Each number is 128 + 32 x the weight over its row's rms, rounded and kept within 0 to 255. Layers, rows and columns count from 0. Numbers have three digits each. The size before them is the row's rms in percent of the matrix's.

# layer 15 MLP down (transposed), 1536x384, rms 0.212, rows 1401-1434, columns 288-383
102:104121147148100188154100116081092097098046109106137088129113113111107137147103130155053172072098128134092143108062149115079102113139151132157104101087153136118096119154174141130147117081131099103146086154175156121223135117138064150159180132057115114124160134157111147162165110113202168124
094:124132127163099109127140128196123152124121138186139088135114090133170117108097165118127108115109149136174116094096096089165128155115149115111115144172100165130096091088119104156129116110126132140100135184182144179113073120088191143157140144152143079109097119064106137091181160142092092113
096:060199077187097115184116128170130106071133142100106153151129119114141160089127149136145082130154177162115136157099114153052122110133112164090172111121135099113166183150130092173128116194120154067178148110145139129141044204086158173065134063101245139098119157091137194137131134129104149111
095:155125210134129100110151158107131139131110117174133154129168087160151110139174193093115086149183142133075110135105114139147168134134108138121052131139138096093091082169192080123150141119122152196112159120102196126189169103128104153201139088140169066130156140157149157164131108092064107129
097:124178143109176110117170134132185104062108186070147175064152161071206182112126126134136072174157111131158151141107168139106181134136122112203152098162153140154107121157080097169101177182099113059180111143092081097158098117177067106103097154113153100114072123133120145133143105127126124113
102:124138108137067105138142124157134145088151149131134067109121098080134064091175095096130117142093118152140122110148108112127097120160136124067156151070096101138114077104111155139076099110174141078149134172091165094157122107153159109103151157109077122130198029174113116090084123100125136070
099:180109137162089131090151081092171049126057089164079136140113119148113139111102125113050112094144101112132117148116127174161140056121113136116157144156111116148151096170182118103115140109079165093158137170119115097135100107147165129142116118124097195058120166146151131224151163100136132121
096:083139125102134077132144030103126114150180147166115117153129161071110144122144136137086102133063124181109103128169169101201194130102125082179083099094222100087121103195087118153134101114192163148156172105131109112146107159159131130184088100126144108126087114183084208147116117179125146122
107:128124125101111148123189097154089099143094103110161127149146155147072186186104126192171140175144189101162110141122151140058104135125134155114165088172097184109207156113174088196117176157141163162139158207125052129165122087135075166079158133167041165174147112135104175112063098133076146047
103:080107093148116147169122100084122155074149127087111063060141159163171095106110131126109140139090195112140095114128119110076130159110115155127127120106103111145155073110129149141111155106126093113146129140132085112094116131135132130149149086037149081163115176146115104160091138123070100145
098:161135150117180146143157121156101071097139126090181131108107115103145139134095106213123154141090128135101107152106130156095090132161174138089123167103139082148121182121060130078092087157095094136151190106147132137109086107087107168178133150192121100168081100076149135103108143146143153121
098:153117189200068144109080090135158117071174144119077137131151096148155184098129132171106157147114114156059137124097125143159134187137173079108090138117195137127088133149132150101110134173156112120104110161159080127093107097159155114116109137125158107097153186139139141153141098166169094082
100:074148143175101132141114094175123185127166131139067157135081076102093157062133100167112194126102122160162145097161133137178133165162089158070125104130120164151124149161164104132142168111104133141116069113086167192068105081134136177109104153102148111164142116062105095096131093061142216130
107:147166126115100147093191109053098065127107150073078128089085128172125119119143076074119098135134135145133073064109107132167155149168100104096102148182141144127129101110064066167113147120145115161084149127151116146091134195156139192107120152119166117113192104182153128098134168172134120135
096:159162151143157118175099119110147159148147124137139126035124122144143083171106197190087116095109139059120119135117154121151132112159078131124117177120199137130101093155137120135094059155149093046131125111135096175125164106086096141150181125147142087121175111107130135163110121134177133147
095:124100090169093106140123187163127138151142107103112102102144107090140134141123086111132150139167157164092131126139135143121139134170105130078156114143166147105090163120078117138121141101137098108133084167127116123097154143144115138141167181178156127137103127059122070145149081121189191090
105:090148106154165121139146161119166128129121124160132149139163162178099087110140053095142113143132130150156112152107035081148100077096143118161175090168143128159155119174116142150164110082138096095054159178116138114120141175130164154094110164118106114177089112057126140144150141089130105145
104:067097143111101176128113131137185106124129092109181138124144097089125140152153187105188066115132101175118110137180122154142116137128086105082052126113105122093204092115113167166078156140117125155144177157170104139136129111107124137103144144122159119131122109089127058053120102119085098197
099:079161136153112146161184128093109112139104135125149169133136126120091064141044148114144184120085139112150115065111144126037137146156088181158094138117140159132154148133125133102076185159108126082163130149093108128123108120095188096152169099130086129135144120103136145126153129133107142066
094:124082111167104062061104202160112099174140184163105114135122140137117120135125093092132165110087158125132100109133138173134147129134178111158088125141127107127152179108179136078089138170110130117178147120198110119164130154050101124141135126070170129149155128120165166152164105121128105135
102:189112068132148078079171110108135097111095054156134143101115062111141133089111103163117046139155110160056103160144172134110135159137156178163132140068125120139165127124180105130107197155119108138119112086133152136143155083115145113107075097217100132115118124157137107116143166116098095087
091:132131134124071080092164108119128071152081104123152084128088145099145176101103155149128140162137136119141162126144183146182092150168162085132178106109164133136165134185137110204090116112124178118145178107129154157145144149182101122086184133075172066140079109124122149131090086134145157087
100:152187193177160122117153131122165172086159147061120164156117173140107128153054186139154093176123051135117127139158127147047139121079105177164149118099072125164122066130110111111129113113159150144160168106127084139161097182112089163132144074078112165103133094154159099097094160121115162126
097:081142104159104063181101134141133109116116142111108074104112129089116095147145110118151092109090131166144082139138135125134101137161118103100140116155122167106181108121162095108149142102102122109132122092133152151133122157105122117108131106094113127179157139056127134110081148118129169186
102:131155122106065094101149100100107090134143090187148125154164137111132151111089114071160127165105190076078138121100173129132139136103148128160157088168129130119110154090119128066123166132186168187109108181106151136184160096168151160190090181110124112079114179137108186140102081133174149071
102:118157115114137101164164096141130136122104124109052127150094128088159162169118175197195107148123107135105167107041093136159119123099127092129188140136113108092053143106127153111135115126101080178161184144120107136128102152107114128192172164166079101136091169130172081073158107137150093156
101:105070169125167158130135113132106109116089128078118198131128076114182162087141084116137149085129087128129159134066170143076061214096106131076153130196100097140079183139144124144134107039127119044123154152102120132162105204157100113128178109131109129175158151148121150093136133072139105134
092:141101158140132093125117124078107100164151165138146061179133110151067151190102142111072068119117149135091122139112164116142098099119124179097160093094169098105111078096151092077109099164027117099146131138112136105136134127131150167095113089153091115179123193127103192091142101197116147128
090:108108087154114107197093127116131162161050057096097159141110141145083163067163113130096175115085140096118106093089153111192149101107130104099092166088097083059059131096129096137123125108154129112136098112119111140159155157166186102137072103121103107130123149138189105147133126097088133081
103:144087189116094182156162076146138134054116137077173184163119142104183145162156111108073097134065122123116106054090132181175113150126171098176108102068146097147076187214119148183149078149048115095126110111131142155078116148098112134095133106185103127137125121132092120121122141113113161109
103:109118123137139120089094090116157074161138175186120138073104143132140101108148138203158155152117166100127111086136122165151078095145105098131095090112085116131142126110128121075183074136114121120104108133103121175125118149139161113094118156093173087124136123065105161103082143157219145139
094:132103118131125100117053075095127135133081119114132145177169111089145163102152189100149083132098104129144152117064099179114153139135079230123173105103200141076179116151165155138132134067137119155112111175158094149129179136133150101120136153132144169128123160177162144072126124167151128130
103:199133228062125124179088136175128129097112081145139151161156133121099131144077163112115118095081148129112159051106088088118103080132144145144119125154153119177141095137098101130184117110103118160114162105089109073155089124156133164132180153168140127159105140118172166142173171141066124130
101:110163119135157145125125105180097101173110124125058124086158075148120139102107147107048168130115105127128099081118117099150085149096120120157107088094136142180127146109092155141194159140112089166153102084130126100195122136104155087113167119136116142157147103097118170142160160137112130178
# layer 15 MLP up, 1536x384, rms 0.2, rows 1402-1435, columns 288-383
096:200131164108096192111075161181113159169116127127146139127120093104077135148099159192168167146035125169071126108126142116093066062128093140138162137147110159135103131070157089136118098149145106159172127131179121157126129150137133116197138119066121105111149134163179177144107144184142098126
087:145072083177103101139119097124129174121124169160144130137122112166063166119191122135122134137118144148159151078072167118148159120160131112166155134144097118111090119185152146161160157172157119129159116134159119088096089154134218116121140138059159094038118138125109122126154113091138133123
108:086136121107120105122159123109122128113114102167197150154128089104163079129147099116166135168046129090122147083182151153157130167107189121127167123151151077195080126202148119105131138110024097092140088174101137090127127082093165124122069104108171086130115114194161171132133144121165125079
100:079080162112117194143070124102162156094161135133150186158121138106128104190108138192162098115104151102079154112093122121126127153081124112086147149141122149131113173136076118163127158117163141131100147068203124126103182113111119186121123168104195139146122142157097109139126111117166178154
100:148104158177050067153186165160183125145097159141076075117167185141101160108120180146155134093165124142132096081160126162167123180122122122137155108169147120206127118154151110112138126109127140140061179085117118140126114148072120131208172176138086143106120129122086170143129075118141148171
093:166171181099119140111141154154127088089175026117090179145115137083142132148102146081211070128166096107140158102133127169140132150101111125115121128097085165162086134152188123197178106086089105075125147062191146109078081145160139167211101112115105083096150145118112111136171119159095140118
099:099124159112192148144143124096135101132080165126115183198127136116132130071147125178172111146149095129142164111155116106150170100130107146107143187163117115151114124121153142095136117124188140108145100146118123132106149139143202166165090167126161115089131105098088120117139100111065169136
101:142131093146060113073057184126091150096104133154153165151148187148133140086112137134137129207160133176116113074110089133064170153068128125131146191122174131167120150114139164159145134091116122140119068112122165114104169143082135205127126158127053121135198135190083191138100129177112160113
105:163163097150185147074137135164074109142136144118121164146109120180124132102167117089106125182151126160156120182121104115118071158079125089098079097041161097122113077176090208153132159172185161106101090086149157113122132089107131056143149096178168146147135174188143107129134154133127160111
104:057157124129174119117139108150114080146166181176140132052141056126141096144156147204147098130150103124116122079101149146066158094121084129096123138104145071131125096128137080107158113184158134149111143089102132168156070100090116125155154146189082110171122104117151123078095097121198104083
102:092123169094119127118098115103092145179098147098124075133171158166167065097127089151106142096157061156192110152106082174166085104139121141166141154129146187156136205100072113137111186144165120129125130103119121157123123150184098097117085178129123152169183149114121119097146163140128143164
099:137120112142095123106150082143128164106117078104130132074102072137124119103057152160148171070164130143127131165121126118147155126148164144142169184125137144179135157120148164076111112174118125094138144079035097115110110124118129133149156097120109143173102121134108057111124176119113112168
103:129132094155117099139111137102057176037136067081134168122124132169128111084129126147169165088168148158172133130137141073084084127088108125123158102118104183072150112134086111094152160156121109147169080076104129141058119148123114118095139123149099135149153143123151119110131125056092173176
096:141163125116125113145041118109114076153151089103153162053124161171141187147100162143136154157201159182074102157115108173157151136088117136107094088142081138161114090142113157131142123165080140119072129140144116098134114132082123096056126196085113074096100187188116114103114092101165141144
094:084079111156095080137159183125156113078163156073128149146139072075131128141144133138159172136082128078156171126167102143136144147171082114104190119100160164139123120166140145142137077091108145150176117133145098077184148150108116118169148218117169135128145144135139127106177140117136085162
100:110169157107146135191154139075131106170092108104122144153109111101171114137214139087084132146155145182148139174149088103086202127128124105116151114067156129139104184155116145138141138143187121133131112178075122152112127175139175108148115165116102113125125116131154202137119120135106185096
102:135108137137100118130091100155119126122119119102148135117113099119138094130130133167139111112136144166144191143126119194136099100112067082107090075114106131139131191139150033155110156125184188120129126145142163150111097155085118150128145162161131085150173206127123121118107182140136147175
101:136180117125175116104126097117110112118126128169149161165107124117118130132125096095177111096146130107155131102087185101165196174111113142124096137142125126118074199125136098173085091117102142105202129123130149111163087174137053111078178159108151196157211114134148161129093094149182125156
097:122169182139091078132188117159160173169051126166099148096149104143097081133096134059151084166146148122123080176095104106188174126086116112113178130074141145126187123132142140138086108133139105138094163057108115140116088185125138109100155203105126126126167129155159143151189188137149148161
099:090140112115159165141173112060114167139146088099155089160173121150140100167147130127150168085166139153146065154159100131109124100200156136174153098131180195117123142130139108074116134125193127123189152099144081137152162112154126114144138193167072130120083139119117104118149107146130090114
096:114101172139099127082105117128165107175124150181088131113151139140137137094127159172187066096077116112154091067131163138096096163102127160144141122165100162113159159123139164122091101134141100165113128102111105196154145142106174107154125150158090091076101115073131108129122127127125131092
101:176176115090134098133167156092106105136072196116116133076120101138128138141113104144150084120135080177129106109147092081085117148120139131059129105130165188105087159079179143167144090167181151155140135083106148149132135061111120130121161098109106136142172159126115083136131099135127091157
099:147150097080067162117113146154171106124130086154146128110129115132048121146177090198152147114139149158129147122091142132153086076176141098124134090166130116158170181113124157165060116131162093142068057115169088122122127118147136164062123158107152128145158142092095142102098107101159090121
103:060191133085121150111162165123085123084101074108158150087086105132075145197149149104156094083138120159115106116123134125090162107048099132135085179084119163105063131110127126129126114114111155120132107152096105105160185051133136190171125155053091111132084197156121159166096181115205167151
097:180134183122149157135095159140138112052099143088138180153086191093087121097152170145209116102116162153154150129110128125119161152161112102067149089164118122093158127135084117154178122091079131177202110177135134137098116111136110141107158115145118134055068116119159129189067112126149139130
097:161138096131117101092097153124151157141150089139133128131160065083115155168121100163126136116111097168117154112083108145151105124177128118151102113153130104042098162122162130108082123156073167141169135127104171132211109114171113163078109076097140112183133176108136098175069166180154154154
095:104130094125126096106189142093101140124164157135090108109113139120093106163136166116112187167133123134083153109169105111119166118130162092163131189118116118165082102066089166124082166095162124240090177113133124125139137136182106096146105204143144164101114144150132190101187134111121121132
093:081121152150154094098158117120148153125121124109160099161145166138103128132117135165112196123127093139161107140159156168100199107080110081078088107140123129178149240055156097111123123108156117182206149143189137154172123121116192084081098120117143091146164122186129117099091137162124076067
108:128108158137144142188106168162114121091142107154160182188148165119130164149099138140080068114107126142114105112136112131170094093162120087108124142124157104123122125135168144119121184093117113119126194080155153146128098131147093118123083163151127127212109054185119135119134128151082097138
100:092117110098147083112166144145102109118095121095139133115070108111152120029151142113125110149126129133104047155147084135040149148188123065091125064113164081114169109074097076181110107153161136130101120118097102016107150147128182172111123161102159131148107094161124121165181178137168130153
108:110151163145076108154125122151154100152160114158168121099078104098093137135129118112165106178102186157179141083165121088079057134153108109140180147127143177129106204147121150132213094098118123141115141122207102189088159105114180177116100096147188134086156108113102125098086118110125108196
102:108115132112108109125158146096170169142128109162138101203166170165091142135132123100153051168091162106042107144067127129128060118107118125117148138120143087128168180137177031095117201078166131154131123137132201115100176079177138105114115137114086063152126095121097128103101112168120185138
096:090108097078136121098082082205167143139130151110076112165118179105171155113100143122135112135133126094136127119137111068128144163050111126072142152098146098133127106137088092140115142158151149105139151109140149156096161123155194158143114106100114081087103178127198213091144112058133157098
105:163139170070147142163133193124110186096138158151086111133116142138149122088141077174166193179140146135154088105087172129095114071076114141135117148111102064141098177106175098069139135148151162141098177196081132131147134102145147166071120117168184085141108114095106145089082143136130091095